From a checkpoint of a small transformer trained on Wikipedia.
Size: 3 heads of 32, vocabulary 2151, 1.98M parameters.
Architecture: RMSNorm before and after each block, rotary positions, no biases in attention or MLP, tied embeddings, normalized queries and keys, capped logits.
Training: a variant of Muon for these matrices, 104M tokens, 6318 steps.
Each number is 128 + 24 x the weight over its row's rms, rounded and kept within 0 to 255. Layers, rows and columns count from 0. The size above them is the row's rms in percent of the matrix's.

# layer 4 MLP down (transposed), 384x96, rms 0.0978, rows 125-148, columns 0-95
size [107  85  97 104 102 104 103 104  73 101 108 108 105 100  99  42 100 110  89 103 103  92  95  97]
[[186 148 152  96 113 108 110 127 140 112 141 152 103 123  99 137  80 100 160 141 121 134 127 151 137  86 127 140  98 118 131  99 145 138  92  72 151 118  87 144 122 119 164 107 162 142 147 131 117 127 108 104 143 124 104 138  97 164  90 125  94 149 145 108  99 146  94 145 106 121 102 157  98 126  85 114 107 129 134 134 132  96 104 110 115 107 173 105 129 172 150 120 135 168 162 126]
 [112 106 115  79 148  73 128 137 171 122 123 108 140  92  95 110 119 199 100 160 114 155 127 132 137 146 174 137 111 118 138 146 133 169  89 142 140 111 151 150 152 120 128 120 146 138 111 159 121 102 122 104 135 161 127 150 135 152 147 145 120 134 186 106 150 170 113 112 108 115 127 130 112 124 105 127  93  91 129 143 114 129 124 156  81 161 134 109 170 143 112 162 153 114 112 154]
 [160 138 130 144  91 121  72 115 106 159  97 111 123 112 100 144 136 111  98 130 123 151 139 129 113 120  84 173 126 114 117 150 119  96 117 139 128 129 137 116 149  58 156  99 145 174 138 121 116 101 134 163 123 126 139 148 150  84 138 113 167  97 152 116 147 129 125  96 107 182 190 110 126 150  99 133 121 129 112 145 104 106 111 112  90  96  95 123 146 110 133  96 104 129 127 130]
 [154  96  77 143 100 119 121 141 158 154  70 166 154 111 139 129 128 132  97 132 171 151 139 140 156 141  74 148 127  95 109  92  91 183 110 127 146 109 145 118 139  95 104 124  73 119 132 158 154 102 124 113 149 135 122 158  85 148 156 114 152 167 120 127 118  97  95 115 134 106 151 133 129 151 151 130 121 137 163 120 123 123 118 129 125 117 100 141 113 117 132 156 106  89 109  98]
 [105 161 143  87  94 107 139 121 134  94 157 135 135  76 106 127 125 126 144  62 116 158 132 153 139 100 121 147 134 124 181 128  95 141 143 127 120 147  80 157 119 153 113 143 116 104 132 153 135 121 132 132 115  92 141 150 132 149 179 131 108  93 128 125 128 126 123 112 116 126 151 146 168 124 161 183 102 148 164 112 112 135 172 133 165 105 117 126 140 123 144 173 144 124  96 172]
 [159 122 167 156 118 130 125  78 113 144 128 147 124  99 124 126 105 104 139 164 148 115 119  89 143 125 132 109  94  74 106 137 149 113 127 150  93 110  96 121  89 160  89 105 102 132 122 135 166 138 110  94 135 151  97 115 133 104 145 170 148 131 100 142 131 116 151 129 151 151 144  94 120 150 124 134 116 123 183 156 162  92 121  80 113 122  90 151  84 146 131  89 121 108 153 120]
 [133 136 164 116 119 136 117 116 107 129 157 133 140 121  84 144 112 104 148 120 115  87 155 157 118 108 128 146 108 136 124  86 112 112 162 173 156 108 130  88 108 146 157 136 140 141 112 153 157 137 133 106 181 116 146 132 103 152  87  67 123 122 115 104 148 124 163 105 147  85  85 103 141 115 148 107 159 104 136 108 139 180 128 128 153 152 122 138 129 126 156 127 118 138 160 193]
 [143 109 155 112 136 109 121 105 110 141 145 119 117 133 118 114 164 107 142 161 126 103 139 141 137 164 165 147 183 142 147 199 104 131 128 118 103 149 138 120 144 145 150 152 125 127 157 169 161 151 139 140  70 152 120 115 108 146 123 145 108 134 105 133 171  96 147 131 179 124 113 125 180 128 125 137 182 132 131 117  93 118 111 153  98 143 140 147 130  94 110 146 106 135 153 182]
 [129 118 125 153 149 130 107 124 103 163 136  93 164 130 126 134 120 104 126 112 125 107 169 163 148 127 139 100  73 154 156 106 128 103 176 112 125  91  81 137 144 120 167 143 132  86 121 118 114 135 136  92 110 136 100 125 123 117 130 134  97 137 105  99 107 127 102 197 123 112 157 146  96 141 179 144 141 107 131 112 113 142 203 107 103 121 105 108 121 137 101 118 104 149 134 143]
 [141 176 140 110 139 142 131 112  83  97 135 161 154 164 123 139 135  95 117 101 148 119 102 124 123  98 123  99  98 116 118 123 131  90 120 143 115  98 113 102 128 101 122 136 128 153 115 134  99 130 105 131 183  66 130 186  81 183 183 115 133 148 127 121  86  81 132 113 109 127 123 105 136 126 113 128  83 138 121 166 119 120 144 135 138 111 125 131 131 112 132 138 133 168 111 167]
 [137  79  99 136 140 137 102 162 119 144 159 154 144 118 135 160 135 115 108 140 189 138 108 135 101 111 141 124 102 158 131  90 150 133 113 147 148 135 155 106 114 105  79 151 179  92 126 140 140 116 140 158 129 118 127 122 126  88 162  97  67 137 118 152 108 130 147  99 112 131  86 108 136 138 113 123 139 152 131  98 114 100 138 110  68 123 136 106 158 171  95 151 130 150 117 154]
 [ 89 167 160 111 107 177 122 120 143 112 136 142 154 166 130 148 103 101 111 121 100 113 150  87 136 111 120 137 111 114 113 132 147  93 133 129 139 162 104 104 110 106 148 101 142 109 123 111 121 113 147 156 103  87  95  95 117 138 129 167 190 138 125 113 136  81 136 132  99 129 154  71 139 177 156  78 121 142 111 134 144 109 135 140 108 139 113 139 117 100 170 116  99 125 164 125]
 [158 125 128 124 104 132 117 150 140 143 126 133 123 188 102 146 114 183 122 158 125 145  89 155 118 127 157 141 150  86 117 106  94 169 145  89 106 154 135  96 108 118 118 121 103 121 122 103 119 117 174 127 131 139 118 149 118 123 113 140 145 166 111 119  71  76 111 117 119  98 118  78 110 127 107 144 116 119 143  83 144 141 137 155 108 141 156 130 159  90  71 121 140  99 108 128]
 [147 138 104 126 136 125 130 137  89  88 165 124 106 160 108 103 165 116 136 159 101 138  86 117 113 138 139 134 142 140 136 119 126 136 154 112  62  86 127 166 139 109 130 136 131 125 126 149 120 148 133 102 138 104 104 145 125 119 113 155 117 150 150 146 133 103 105 126 175 112 150 153 153 115  89  91 174 127  94 132 127 135 177 112  82  93 113  76 149 116 149 161 106 134  78 121]
 [118 133 116 123 141 148 126  93 156  97 110  79 106  94 149 140 153 131 119  87 132 104 120 133 122 139 109 134 137 138 103 135  81 164  60 123 146 124 151 142 179 108 137 122 133 109 153 127  84 119 130 154 168 100 111  93 110 130 165  93 170 142 136 162 128 148 160 116 132 149  95 125 145 137 160 165 113 159 142 113 147  96 136 125 131 183 117 137 134 109 117 146 134 133 147  78]
 [103 167 149 108 100 153 150 102 159 121 181 165  63 136 131 127 123 127 181 125 123 108 116 131 172 117 133 123 122 124 136 158 159 101  90 166 138 108 162 128 111 113 171 134 118 124 152 118 115 155 128 123 100 119 171 113 138  93 144 126 134 159  93 153 123  90 130 169 158 104 146 152 156 120 109 148 114 159 134 170 118 102  97 124 146 109 146 122 158 124 134 114 114 118 166 138]
 [116 157 124 121 118 101 141 149 178 148 124 114 122  71 108 160 122 127 118 148 123 126 155 156 147 108 151 129 136 136 107 149 145 192 112 130 169 142  97 119 118  97 169 153 187  88 139 130 100 143 172 121 147 138 100 125 132 112 120 112 134 101 143 100 127 147 167 139  85 156 103 100 125 122 126 108 150 127 110 130 110  94 132 134 124 102 104 106 161  70 159 152 143 135 163 142]
 [125 175 135 131 147  93 154 135 165 130  98 169 105 158 158  88 125  91 122 193 111 105 100 122  85 128 111 151 114  91 117 113 110 150 108 148 119 148 123 115 143 117 121 135 120 163 157 149 123 130  93 112 116 121 129 172 147 157 108 115 141 150 160 108 113 151 123 131  87 110 120  85 109 159  97 145 132 116 126  89 131 165  92 143 127 115  94 135 158 167 130 147 104 132 169 123]
 [154 143 115  70 116 140 107 129 101 100 146 101 118 103 121 156 141 153  71 149 144 118 105 141 111 161  82 124 130 139 123 144 155 192 121 162 190 136 156 144 137 106 130 129 152 151 118 117 111 126 120 134 124 139 131 142 157 144  99 134 164 141  94 170 124 125 145 160 136 160  92 149 117 112 151 117 136 147 143  83 117 117 126 144 121 161 170 152 156 123  72 135 119 155 130 128]
 [129  85 117 134 113 133 102 143 125 110 131 138 109 124 153  83  92 117 117  84 118 134 145 130 137 126 118 132 137 113  88 148 146  94 154 169 123 105 105 110 161 118 145  93 126 105  63 133 126 155 141 117 131 158 122 104 123 127 122 106 160 114 153 145  84 125 101 146 117 111 117 139 141  91 151  86 105 106  99  87 124 162 145 115  88  72 101 158 157 132 151 129  74 145 150 144]
 [104 153 146 132 105 114 147  74 117 136 102 134 155 114 164 133 124  94 129 152 123 136  95  96  95 132 193 182 141  81 111 128 112 115  86 153 152 157 123 128 164 129 128 140 118 145 112 127 170 180 153 112 121 125 143 108  97 137  87 111 142 122 164 141 128 105 167 151 134 154  73 146 125 144 157 139  88 111 105 128 114 122 113 109 133 121 117  95 111 124 120 163 155 127 132 129]
 [139 123 111 100 107 117 106 131 114  96  99 128 133 104  98 109 139 154 127 123 116 133 148 111  92 158  98 146  84 145 158 107 162 168 179 172  85 138 144  81 112 123  93 132 119 114 103 124 109 173 140 119 158 122 104 164 138 126 117 134  81 153 150 115 111 170 133 129 107 157 106 149 101 124 120 138  94 120 127 143 140 177 143 140 165 132 123 128  82 129 124 175 129 105  92 137]
 [117 107 103 117 162 128 108 147  90 100 110 102 142 136 121 133 114 132 141 123 161 114 135 101 128 139 133  80 127 114  90 116 104 161 115 128 106 138 126 161 121  93 122 176 149 158 128 134 133 178 103  84 103 171 145 168 157 134  80 122 118 128 153 133 123 166 115 138 149 188 109 180 147 152 175 150 155 108 155 115 112 107 154 129 109 111  76 134 144 115 126 129 120 120 139 114]
 [126 152 115 121 125 148  83 115 144 143 134 102 149 131 145  94 117 119 154 140  97 103 116 158  76 102  90  99 155  98 107 115 134 123 166 144  86 148 168 111 114 161 126 148 127 183 173 116 142 155 112  94 100 122 131 164 136 133 103 131 151 118 120 150  89 120 113  87 161 100 150 140 130  88 119 155 106 170  94  99 123 134 134 107 149 119 104 101 120 138 117 135 149 161 106 153]]
# layer 4 MLP gate, 384x96, rms 0.403, rows 126-149, columns 0-95
size [ 84  93  94 103 117  97  98  62  91 107 113 101  97  95  39  92 112  92 103 108  77  95  93 103]
[[156 112 173 151 143  93 122 120 156  84 138 161 109 125 112 145  92 118 141 113 130 116 122 134 151 158 154 131  82 157 161 148 123 120  94 158 140  81 148 111 195 137 136  66  77 133 156 112 151 139 165 133 112 166 111 120 117 147  98 125 128 131 162 108 105 166 157 120 149  86  96 134 123 161  99 134 132 126 127 143 147 129 124 141 101 138 122 129 112 106 117 110 147  97 126 111]
 [161 141 161 111  98 111 122 108 138 142 123 152  94 104 117 136 124 114 100 152 135 108 117 173 125 120 118 139 171 120 130 115  99 157 121 124 169 157 116 147 144  79 143 125 116 171 150 128 102 152 132 109 146  79 143  89 125 103 154 119 180  94 126 154 162 143 137 148 131 186 134 111  62 144 133 141 157 107 123 135 120 113 142 162 113 113 123 124  93  97 114  87 125 122  99 152]
 [104 143 147 152 143 120 133  89 177 164 115 159 134 130 172  80 152 141  85 132 146 120 181 158 104 170 114 121 116 128 135 122 133 151 167  69 149 148 128 122 118 102 106 139 127 115 118 182 147 149 137 105 137 139  81 109 118 156 112 119 115 133  91 122 115 136 159  93 136 136 116 124 109 150 170 129 130 133 163 108 124  93 147 130 116 152 138 156 115  73 145 125 124  98 126 108]
 [130 160 148 142 132  82 164 134 183 123 155 126  95 136 136 118 121 104 154 125 118  98 155  89 145 108 157 130 114 112  95 130  93 142 136 102 116 110 111 129 134 107 102 104 139 115 116  86 141 127 163 139  92 124 113 125 111 114  97 123 132 163 127 151 123 155 129  82 140 120  75  89 158 110 194 113 110 161 125 127 122 105 140 157 145 131 128 122 105  88 140 169  97 101 148  83]
 [ 96 158 103 121 117 135 118 171 158 126 105 155  86 124 108 128 152 123 109 160 153 117 126 128 100 131 114 119 173 134 168  64 132  99 134 114 139 154 103 176 182  81 136 125 128 128 126 123  94 138 173 106 169 161 155 101 144 126  94 150 131 142 128 121 158 131 130 122  93 106 137 131 136 121 135 155 134  91 106  92 108 176 127 122 120 126 118 105 136 104 109 135 126 140 132 183]
 [123 143 163  76 156 104 134 113 128 122 111  97 128 101 126  99 108 126 151 117  89 115  83  92 133 105 141 196 121 141 124 125 138 153 133 136 169 138 122 142 143  91 125 121  89 119 115 128 165 147 146 152 168 116 142 148 108 167 123 124 123 101 129 130 160 136 144 138 142 122 114 147  84 107 119  66 118 104 148 132 134 151 101 149 122 106  70  75 142 142 111 156 162 135 134 149]
 [158 133 115 117 147  94 149 136 142 144 137  96 131 112 137 138 167 126 105 123 136 112  68  64 147 191 151 106 125 139 147 151 117 144 109 153 131 152  91 133 119 147 133 154 138 130 124 165 201 135 150 174 130 176 155 116 131 101 129 150 144 120 122  64 132 105 154 102 111 117 124 102 134 113 119 150 110  92  88 128 133 161 149 150 124 117 122 113 124 140 118 130 123 114 139 103]
 [124 128 102 136 126  80 161 129 162 110 121 144 104 167 146 148 188 155 117 150 122 128 167 117 167 122 109 156 174 125 131 162 126 140  88 138 115 155 152  87 143 127  89 156  90 150 131 138 170 130  95 163 108 114 143 150 138 132 160  92 145 123 139 110 162 114 128 107 157 143 118 145 126  85 128 110 131 120 104 132  75 113 104 156 104  97 165 133 137 123 125 126 139  90 147 139]
 [134 140 113 119 142 145 114 129 124 127 139 152 140 103 134 114 131 150 114 139 108 130 154 128 126  81  91 166 127 141 135 141 162 118 126 129 160  64 145 130  88 156 144 176 136 161 103 106 138 134 128 140 168  72 156  78  86 109 141 163 101 113 124 151 129 130 153  94 127 115  93 131  78  92 151 106  79 121 117 110 105 146 121 101 120 126 194 126 123 148 139 126 125 122 110 126]
 [117 173 167 108 129 144 123 101 129 150  93 159 148 131  78 145 117 155 160 122 137 122 130 106 122 107 140 148 140 144 133 104 108 125 128 163 144 105 100 158 139 126 133 105  88 136 154 109  99 131  92 115 133 116 138 111 135 149 110 113 187  92  90 123 139 122 108 177 145 148 146 136 128 169 131  95 100  60  82 122 128 110 125 143 117 119 155 176 108  90 155 101 124 104 122 120]
 [138 153 158 146 120 152 128 126 111 107 143 140 151  90 144 116 175  98 129 108 103 117 190 142 115 135 118 138  98 101 139 134 112  96 135 113 133 120 156 102  77 169  87 133 158 150 146  93 156 126 138 137 106 144  99 133 116 145 181 138  87 129 137 100 129 116  98 127 124 104  89 173 157 115 125 117 124 127 110 142 157 162 149 109 192 156  96 120 103 147 103 129 155 116 133 144]
 [116 138 151 131 164 146 108 143 146 152 137 141 157 143 144 136 127 127 133 103 127  97 150 145 161 123 132 150 108 130 137 141 161 128  96 172 149 142 131 118 144  93 121 138 141 136 191 128 152 119 140 128  78 133  85 139 124  93 150 138 141  76 124 180 138 149 119 119  80 103  82 107 119 109 114 100 159 185 156 159 110 116 145 155 127 100 117 147  92 152 130 118  99 150  86 111]
 [100 124 105  88 107 100  89 114 148 154 124 124 127 123 120 176 112 156 138 106 125  86 143 151 138 109 136 152 108 101 182 155 110 130 159 131 147  94 126 133 118 143 136 147 116 111 140 109 124 105 106 160 122 133  73 149 158 115 147  86 141 113  94 104 102  95 159 128 115 108 127 116 128 115 135 175 128 154 110 143 126 161 141 135 153 119 192 169 119 174 165 102 135  99 122 108]
 [120 162 105 144  83 148 144 141 168 144  82 114 127 119  89 147 125 103 129 161 131 128 103 104 113 145  66  79 134 162 125 111 161 137  89 164  93 148 132 175 126 106 163 116 122 113 142 133 171 137 134  88 125 160 119 131 108 131 145 106 134 111 125 123 122 138 142 135 127 155 130  95 136 110 101 111 127 117 124 131  96 101 133 147 132 167 147 158 125  97 129  53 139 131 153 103]
 [129  97 152 158 139 145 167 110 155 160  84 143 115 123 174 131 137 107 107 108  91 193  92 134 111 118 115 116 138 144 104 124 137 125 114 147 105 151 141 113 130 105 121  87  91 146 118 159 106 113 129 154  99 110 182 133 144 169 123 109 145 150 119 112 162 161 116 147 103 144  91 132 127 114 125 140 141 166 140 126  73 147  91 161 127 140 113 130  98 130 128 126 104 148  76 152]
 [129 153 172  83 110  78  89 128 118 182 132 118 132 106 168  90 137 147 116 117 112 112 176 114 150  97 104 129 125 124 133 119 145 123 124 137 133  95 131  88 132 152  88 137 117 144 110 142 139 134 161  76 123 171 109 150 107 135 157 167 110 158 102 128 166 130 115  87 128 133 105 107 135 116 131 165 130 142 103 138 150 116 128 111 126  89 121 151  84 181 121 141 144 119  98 125]
 [142 154 162 125 126 105 145 173 120  88 152 132 106 139 116  90 141 121 100 171 140  99  94 133 165 148  77 117 120 126 108 107 102 116  66 128 127 146 137  86 114 156  92 111 120 138 130 124 115 129  97 154 118 104 175 142 111 140 106 140 155 164  93  92 115 132 139 113  97 129 140 113 123 165  97 102 147 102 124  96 137 165 118 110 145 139 103 128  90 157 120 153 136  81 144 142]
 [114 147 126  83 123 144  92 138 126  93 117 144 114 115 136 164  92 158  98 158 149  93 114 146 115 159 103 111 117 142 110 144 143 128 109 116 153 134 152 147 134 119 100 130 129 152 183 124 143 143 124 159 106 141 142 132 123 120 125 107 176 115 111 142 113  82 135 145 156 110 100 147 122 114 134  96 157 108 176  89 121 142 138 104 122 148 155 118 180 168  66  90 133 121  83 154]
 [120 141 128 141 169 118 140 139 118 156 147 107 123 110 147 118  96 113 104 114 123 105 114 140 119 127 137 116 141 106 102  74 137 128 124 159 114 122  90 198 131 112 132 146 121 152 127  76 162 175 159 145 121 185 161 108 121 111 187 139 134  86 111 149 114 150 123 129 124 130 123 122 135 145 126  76 107 100 109 116 137 149 115  76  91 125 116 142 100 103 110 155 157 100 129 153]
 [115 154 173 144 137 173 150 115 145  92 135 147 103 142 182 128 149 115 103 155 143 169 147 140 126 156 101 142  98 180  99 147 101 126 153 118 103 120 116 135 179 117 155 112 122  73 120 150 106 148 138 116 125 129 143 106  90 165  83 137 148 173 133  96 117 153 126 122 119  73  85 148 132  99 140 123 133  88 132 126 121 135 126 109 132 132 136 130 121 139 160 101 106 148 119  97]
 [121 136 164 126 146 100 161 119 146 129 149 103 114 116 101 149 123 101  92 131 162 148 129 123  96 104 115 132 161 108 128  97 132  90 127 126 148 186 140  99 109 157 134 100 118 147 174 105 125 154 150 125 111 148 107  86 126  91  76 151 130  96 112 103 109 126 132 125 182  97 136 169 166 162 157 142 128 126 149  94  72 110 115 125 156 135 115 132 151 102 111 118 136 164 133 130]
 [112  89 118 100 154 103 166  84  98 174 123 125 110 144  82 122 139 147 116 117  85 144 116 150 125  79 128 161 138 147 122 187 103 147 130 158 111 139 129 146 154  97 133 100 125 131 132 153 102 102 142 196  94 107 101 114 128 133 160 112  87 140 155 114 150 114 143  95 105 122 134 125 114 133  94 111 116 125 134 105 117 146 161 100 125 142  99  96 152 144 149 117 108 105 159 117]
 [ 91 127 143 148 144 142 131 130 190 137 154  78 129 129 133 125 121 113  78 143 159 138 104 112 135 100 145 108 138 148  73 123 143  96 128 141 115 122 159 146  97 106  97  96 103 148 113 182 160 107 117 154 131 111 108 130 119 114 107 136 145 129  90 117 115 163 117 114 108  88 149 161 167 143 117 133 158 152 134 143 175 157 102  92 103 119 143 156 103 134 147 132 143 142 169 160]
 [112 111  86 160 111 124 131 153 161 131 143 141 120 118 124 134  87  95 136 101 118 161 152 123 124  60 117 112 125 172 142 137 112 127 115  87 136 133 145 170  88 133 103 104 111 108  91 153 139 145 126 146 132 107 161 109 161  93 126  90 100 157 148 125 136 123 173 116 135 126 114 118 122 105 180 103 150  74 157 135 143 131 106 143 162 137  96 160 119  94 113 143 100 107 156 123]]
# layer 4 MLP up, 384x96, rms 0.421, rows 126-149, columns 0-95
size [ 92  95 109  97 107 100 101  55 121 104 109 108 111  90  40 110 106  88 109 116  77  93  92 102]
[[144 163 106 149 101 144 121  92 115 127 106 128 114 159 141 153 131  70 112 127 103 162 148 120 131  87 101 125 149 185 103 155 136 141 164 108 127 117 139 115 116 149 119 146 115 105 142 112 134 142 174 164 139 140 115 128 157 110 128  68 100  99 168 127 132 113 137 114 129 116 114  94 151 145 116 135 175 112 132 106 154  97 100  91 147 120  91 109 114  80 147 103 130 160 168 134]
 [118 139 120 163 131 138 148 120 166 143 141  97 116 157 124 131 130 147 146 127 143 131 120 115 143 130 141 102 133  86 143 121 163 140  88 173 142 155 101 120 114 190 133 174 169 127 113 126 111 108 118 127  98 146 116 111 161 137  94 172 115 119 134 136  99 144 136 178 120 104 150 124 166 126 163 114 120 101 118 143 182 168 108 162 169 165 146 129 146 135 101 155 118 140 180 120]
 [111 138 133  91 168 122 126 121 106 122 132  47 139 176 123 139 130 164 114 148 103 101 131 124 139 107 150 110 138 134 154 120 146  89 146 140  97 142  83 153  98 147 152 131 151  96 121 146 107 126 131 119 132 132 139 106 122 110 110 133 148 142 145 170 122 163 145 145 118 155 106 137 178  68 134 126 116 112 127 106 151 100 156 163 126 112 147 151 123 117 101 112 169 122 171 181]
 [113 131 161  98 151 122 122 139 124 118 125 126 178 169 156 121 137 145 157 155 139 133  71 139 141 162 116 137  76 141 101 103 154 129 101 163 152 126 130 172 121 148 121 162 112 112 147 147 161 173 129 111 137 185 147 106 108 119 109  93  98 126 174 123 123 123 145 101 138 121  94 108 156 128 130  94 121  88 162 151 136 138 116 141  93 125 150 116 107  97 161 128 137 113 171 108]
 [105 158 127 138 142 109 152 104 174 131  98 137 136  91 125 127 123 138 144 101 108  88 133 163 129 102  88 149 169 164 110 144  95 150 175 141 135 127 126 134 145 117 158 171 151 102 137 162 125 124 160 165 101 114 140 156 109 124 126 147 183  84 154 127 135 155 115  97 119 159 145 165 129 115 103 156 163 158 117  79 117 120 138 149 136 144 136 124 113 105  78 148 108 146 120 124]
 [131 165 110 148 134 122 124 182  87 101  97 114 113 126 166 133 133 148  92 172 143 108 153 145 145 152 111 119 132 119 132 138 107 112 164  96 122 151 154 126 122 121  96 114 149 120 167 120 117  89 150 137  90 118 136 110 128  97 142 171 168 170 130 145 105 115 106 139 100 100 171 111 119 124 116 112 104 143 112 114 124  88 162 123 124 123 161 109 166 137  99  84 142 116  64 111]
 [139 130 158 146 130 158  76  98 116 130 145 113  83 111 131 123 101 139 144 102 153 164 125 140 152 127 114 136 117 129 140  98 121 105 111 130 119 135 178 143 142 126 109 130 109 161 139 104  83 114 111  59 136  73 133 130 154 124 148 102 103 115  98 139 111 180 119 124  93 131 133 141  89 105 112 107 101 147 161 125 144 153  85 106 140  94 105 116 105 164 143 107  96 163 128 105]
 [125 120 123 150 128  80 149  98 128 119 125 155 127 165 150 155 177 129 109 127 132 122 123 123 156 163 119 134 168 129 143 154 108  98  76 133 137 209 134 119 153 164  93 163  97 106 127 142 191 148  95 122 119  84 138 138 142 142 122 117 113 142 127 100 137 115 136 109 171 127 140 143  96 121 127 127 147 138 113 109  88 103 139 114  87 121 142 138 158  97 104 106 141  98 130 118]
 [131 108 138 148 122 117 142 141 125 151 125 128 120  79 155 112 103 142 138 140 109 122 114 123 117 155 119 153 112 130 122 173 106 130 151  90 124 129  98 121 131 115 102 145 157 124 108 114 166 148 127 130 101 165 164  65 190  91 118 143  98 124 107 152 157 158 151 131 144 131  88 123  94 107 139 188 176 130 106 100 147 163  94 147 134 130 134  92 104 136 115 109 147  79 117 116]
 [ 95 127 159 119  79  70 140 161 107 161 143 127 110 148 132 121  83 174 129 115 106 139  95 139 177 129 105 124 152 117  75 141 121 128 140 142 130 123 131 166 114 112 167  88  99  92 109 103 100 134 152  92 129 115 103  88 115 149 161 121 145 139 138 119 160 148 107 128 119 153 134 150 101 134 110 127 133  86 104 130 138 114 104 145 128  90 114 131 129 105 178  98 123  96 135 106]
 [138 103 111 135 170 116 135 145 103 160 135 110 168  55  95 139 140 121 154 131 142 107 154 191 121 178 124 105 131 150 155 143 150  99 134 120 117  98 153 153 161 168  90 144 121 157 141 124 154 143  83 128  96 125 145 117 131 144 130 104 114 149 100 125 136 144 141 100 112 129 140 136 100  85 120 167 126 119  99 159 137 163 148 140 126 115 158 148 114 111 131 123 140 156  84 100]
 [101 132 137 149 182 104 148 114 132 110 112 108 129  97 160 117 142 109 158  92  67  90 133 101 195 106 111 104 106 140 149 127 158 103  79 163 153 124 105 132 123 151 125 125 120 130 113 148 108 166 105 134  67 131 115 116 133 118 145 102 126  88 122 148 157 131 149 138 112 147 109 135 126 115 120 112 174 134 136 154 123 163 101 148 159 109 114 125 129 137 168 152 113 132 123  89]
 [ 91  93 111  94 106 131 108 140 159 119 111 125 152 133 113 154  94 150 141 130 144 127 126 119 107 140 104 141 111 116 125 133 115 102 111 157 152 133 183 104 145 118 139  83 107 120 169  89 105 114  85 132 143 143 118 115 141 141 173 112 136 144 117 100 103 124 114 131  55 138 133  78 122 119 123 185  74 173 163  93 143 155 104 134 151 127 125 145 127 117 134 122 131 113 153 157]
 [114 100 135 103 136 149 101 129  87 170 127 132 130 125  78 115  70 119 122 133 161 132 127 119 135 145 158 127  93 154 148 171 128 147 117 137 110  67 144  98 106 164 138 104 126 165 111 134 120 127  83 118 153  99 138 108 158 122 113 139  98 136 170 139 102 107 159 176 128 143 116 122 111 125 121  87 168 143 130 172 132 107  79 139 140 121 144 142 133 119  96 107 117 166 104 135]
 [125 158  90 113 134 118  91 151  78 105 153 120 144 171 104 114 137 118 157 141 124  57 116 147 146 128 114 160 111 103 142 143 125 128 150 119 136 119 148 136  96 111 125 185 119 124 163 120  96 157 129  76 134 177 105 102 116 113 150 139 160 136 114 125 117 115 140 109 161 106 170 127 110 100 121 158 118 142 116 140 133 183 108  93 108 135 110 134 135 114 150  99 144  99 161 158]
 [111  91 139  97 125 164 120 109  79 112 137 143  98 174 130  99 125 125 144 108 167 148 132 142 126 114 109 140 102 138 146  97 131  92 156 137  99 136 146 147 143 160  91 129  66 170 113 137 134  95 100 167 153 114 137 122 119 134 135 140 117 120 101 128 102  84  69 129 163 104 162 147 109 133 115 115 115 138 144 144 103 172 103  92 126 129 101 169 126 143 101 102 110 140 113 142]
 [137  89 118 112 147 149 126 109 135 175  97 124 153 154  84 118 125 133 165 137 183 147 198 152 101  99 144 105 147 166 129 133 154 118 163  90 127 142 109 149 145  93 159 131 111 112 129 109 143 125 179 125 112 110 140 117 123 121 120 149 109 104 132 164 131 109  91 108 165 150 156 164 121 105 176 105 123 159 137 157 148 104 159 151 116 160 148 139 136 132 133 124 118 145 114 102]
 [ 84 129 120 128 154 108 106 134 169 141 103  72 124 110 109 153  95 137 146 102 124  96 128 128 157 140 164 127 128 158 146 155 122 109 147 104  91 146 125 168 154 161  88 127 112 119 124 144 122 152 108  95 112 133 130 150 142  55 144  91  84 120 128 134 165 160 129 112 124 123 138 145 108 134 116 131 148 106 167 136 167 162 152 119 122 112  93 143  99 150 143 108 141 100  95  90]
 [ 88 128 105 127 156 138 127 154 133 140 135 116 148 120  99 173 117 126 104 158  90 137 111 149 113 150 144 119 131 176 143 109 122 137  94  80 171 137 103 128  91 139 114 126 150 159 184  96 116 111 174 115 117 141 145 148 150 142 124 143 132 120 156 109 117 106 124  96 147 122 142  88 137 114 120 146 121 158 130 187 186 125 156 122 137 147 157  84 142 107 130 115 180 114 101 119]
 [139  75 121 124 154 132 121 133 140 139 154 107 132 148 120 136 133 120 119  87 150 104 156 108 148 122 132  51 110 156 111 154 113 133 145 126 127 122 144 111 131 105 151 156 135 146 129  99 103 101  78 112 121 160 105 160 141 152 165 123 102 156 121 112 174 138  70 118 116 138 165 116 147 125 101  81 129 120 130 144 152 111 130 151 117 117 134 142 188 140 135  80 120  86  90 127]
 [127  99 199 105 160 128 131 160 136 172 150 136 171 128 102 150 123 112  99 137 120 114 138 178 149 107 161  87 126 103 106 114 111  97 145 126 137 110 130 144 124 190 148 153 113 138 144 113 117 181 144 132 112 130 129  96 143 156 104 112  98 140 138 127 124 138 103 126 140 126 133 140 123  93 132 136  99  98 123  72 100 141  62 132 126 153 112 115 172 142 121 101 117 123 125 138]
 [131 122 144 112 137  96 137 127 134 169 127 142 120 177 109 129 116 130 108 151 107 189 115 153 121 109 147 159 119 145 148 168 135 135 126 143 145  94  98 120 172 144 117 101 107 109 100  79 152 114 153 180 172 109  88  86  79 132 149 138 131 119 108  98 119 106 163 102  98  87 146 119  97 108 149 137  90 104 140 122 108 123 143 105 120 154 124 137 143 133 136 112 100 129 159 155]
 [103 131  94 150 137 161 173 118 131 112 149  58 142 138 140 135  82 120 146 141 102 153 113 117 129 133 121 127  94 151 184 164 115  96  98 118 130 108 155 129 110  85 110 134 112 122 145 165 163 115 128 158 110 137 145 103 117 136 133  94 104 137 119 128 142 129 133 162  89 106  96 164 115 149 107 135 136 166 144 153 113 145 101 115 126 137 151 178 134 145 110 132 133 170 156  77]
 [ 94 128 128 121 189 160 156  96 152 136 116 148 122 166 130  86 131 115 156  89 100 138 139 131 147 105 135 101 135 106 143 124 159 114 102 128 108 136 162 126 132 132 103 151 153 145 120 148 179 155  90 100 181 130  87 164 106 104 115 103 120 105 181 142 151 113 106  76 150 138 124 113  97 104 133  76 167 140 107 134 111 117 148 120 117 131  95 116 119 139 112 138 128 128 107 131]]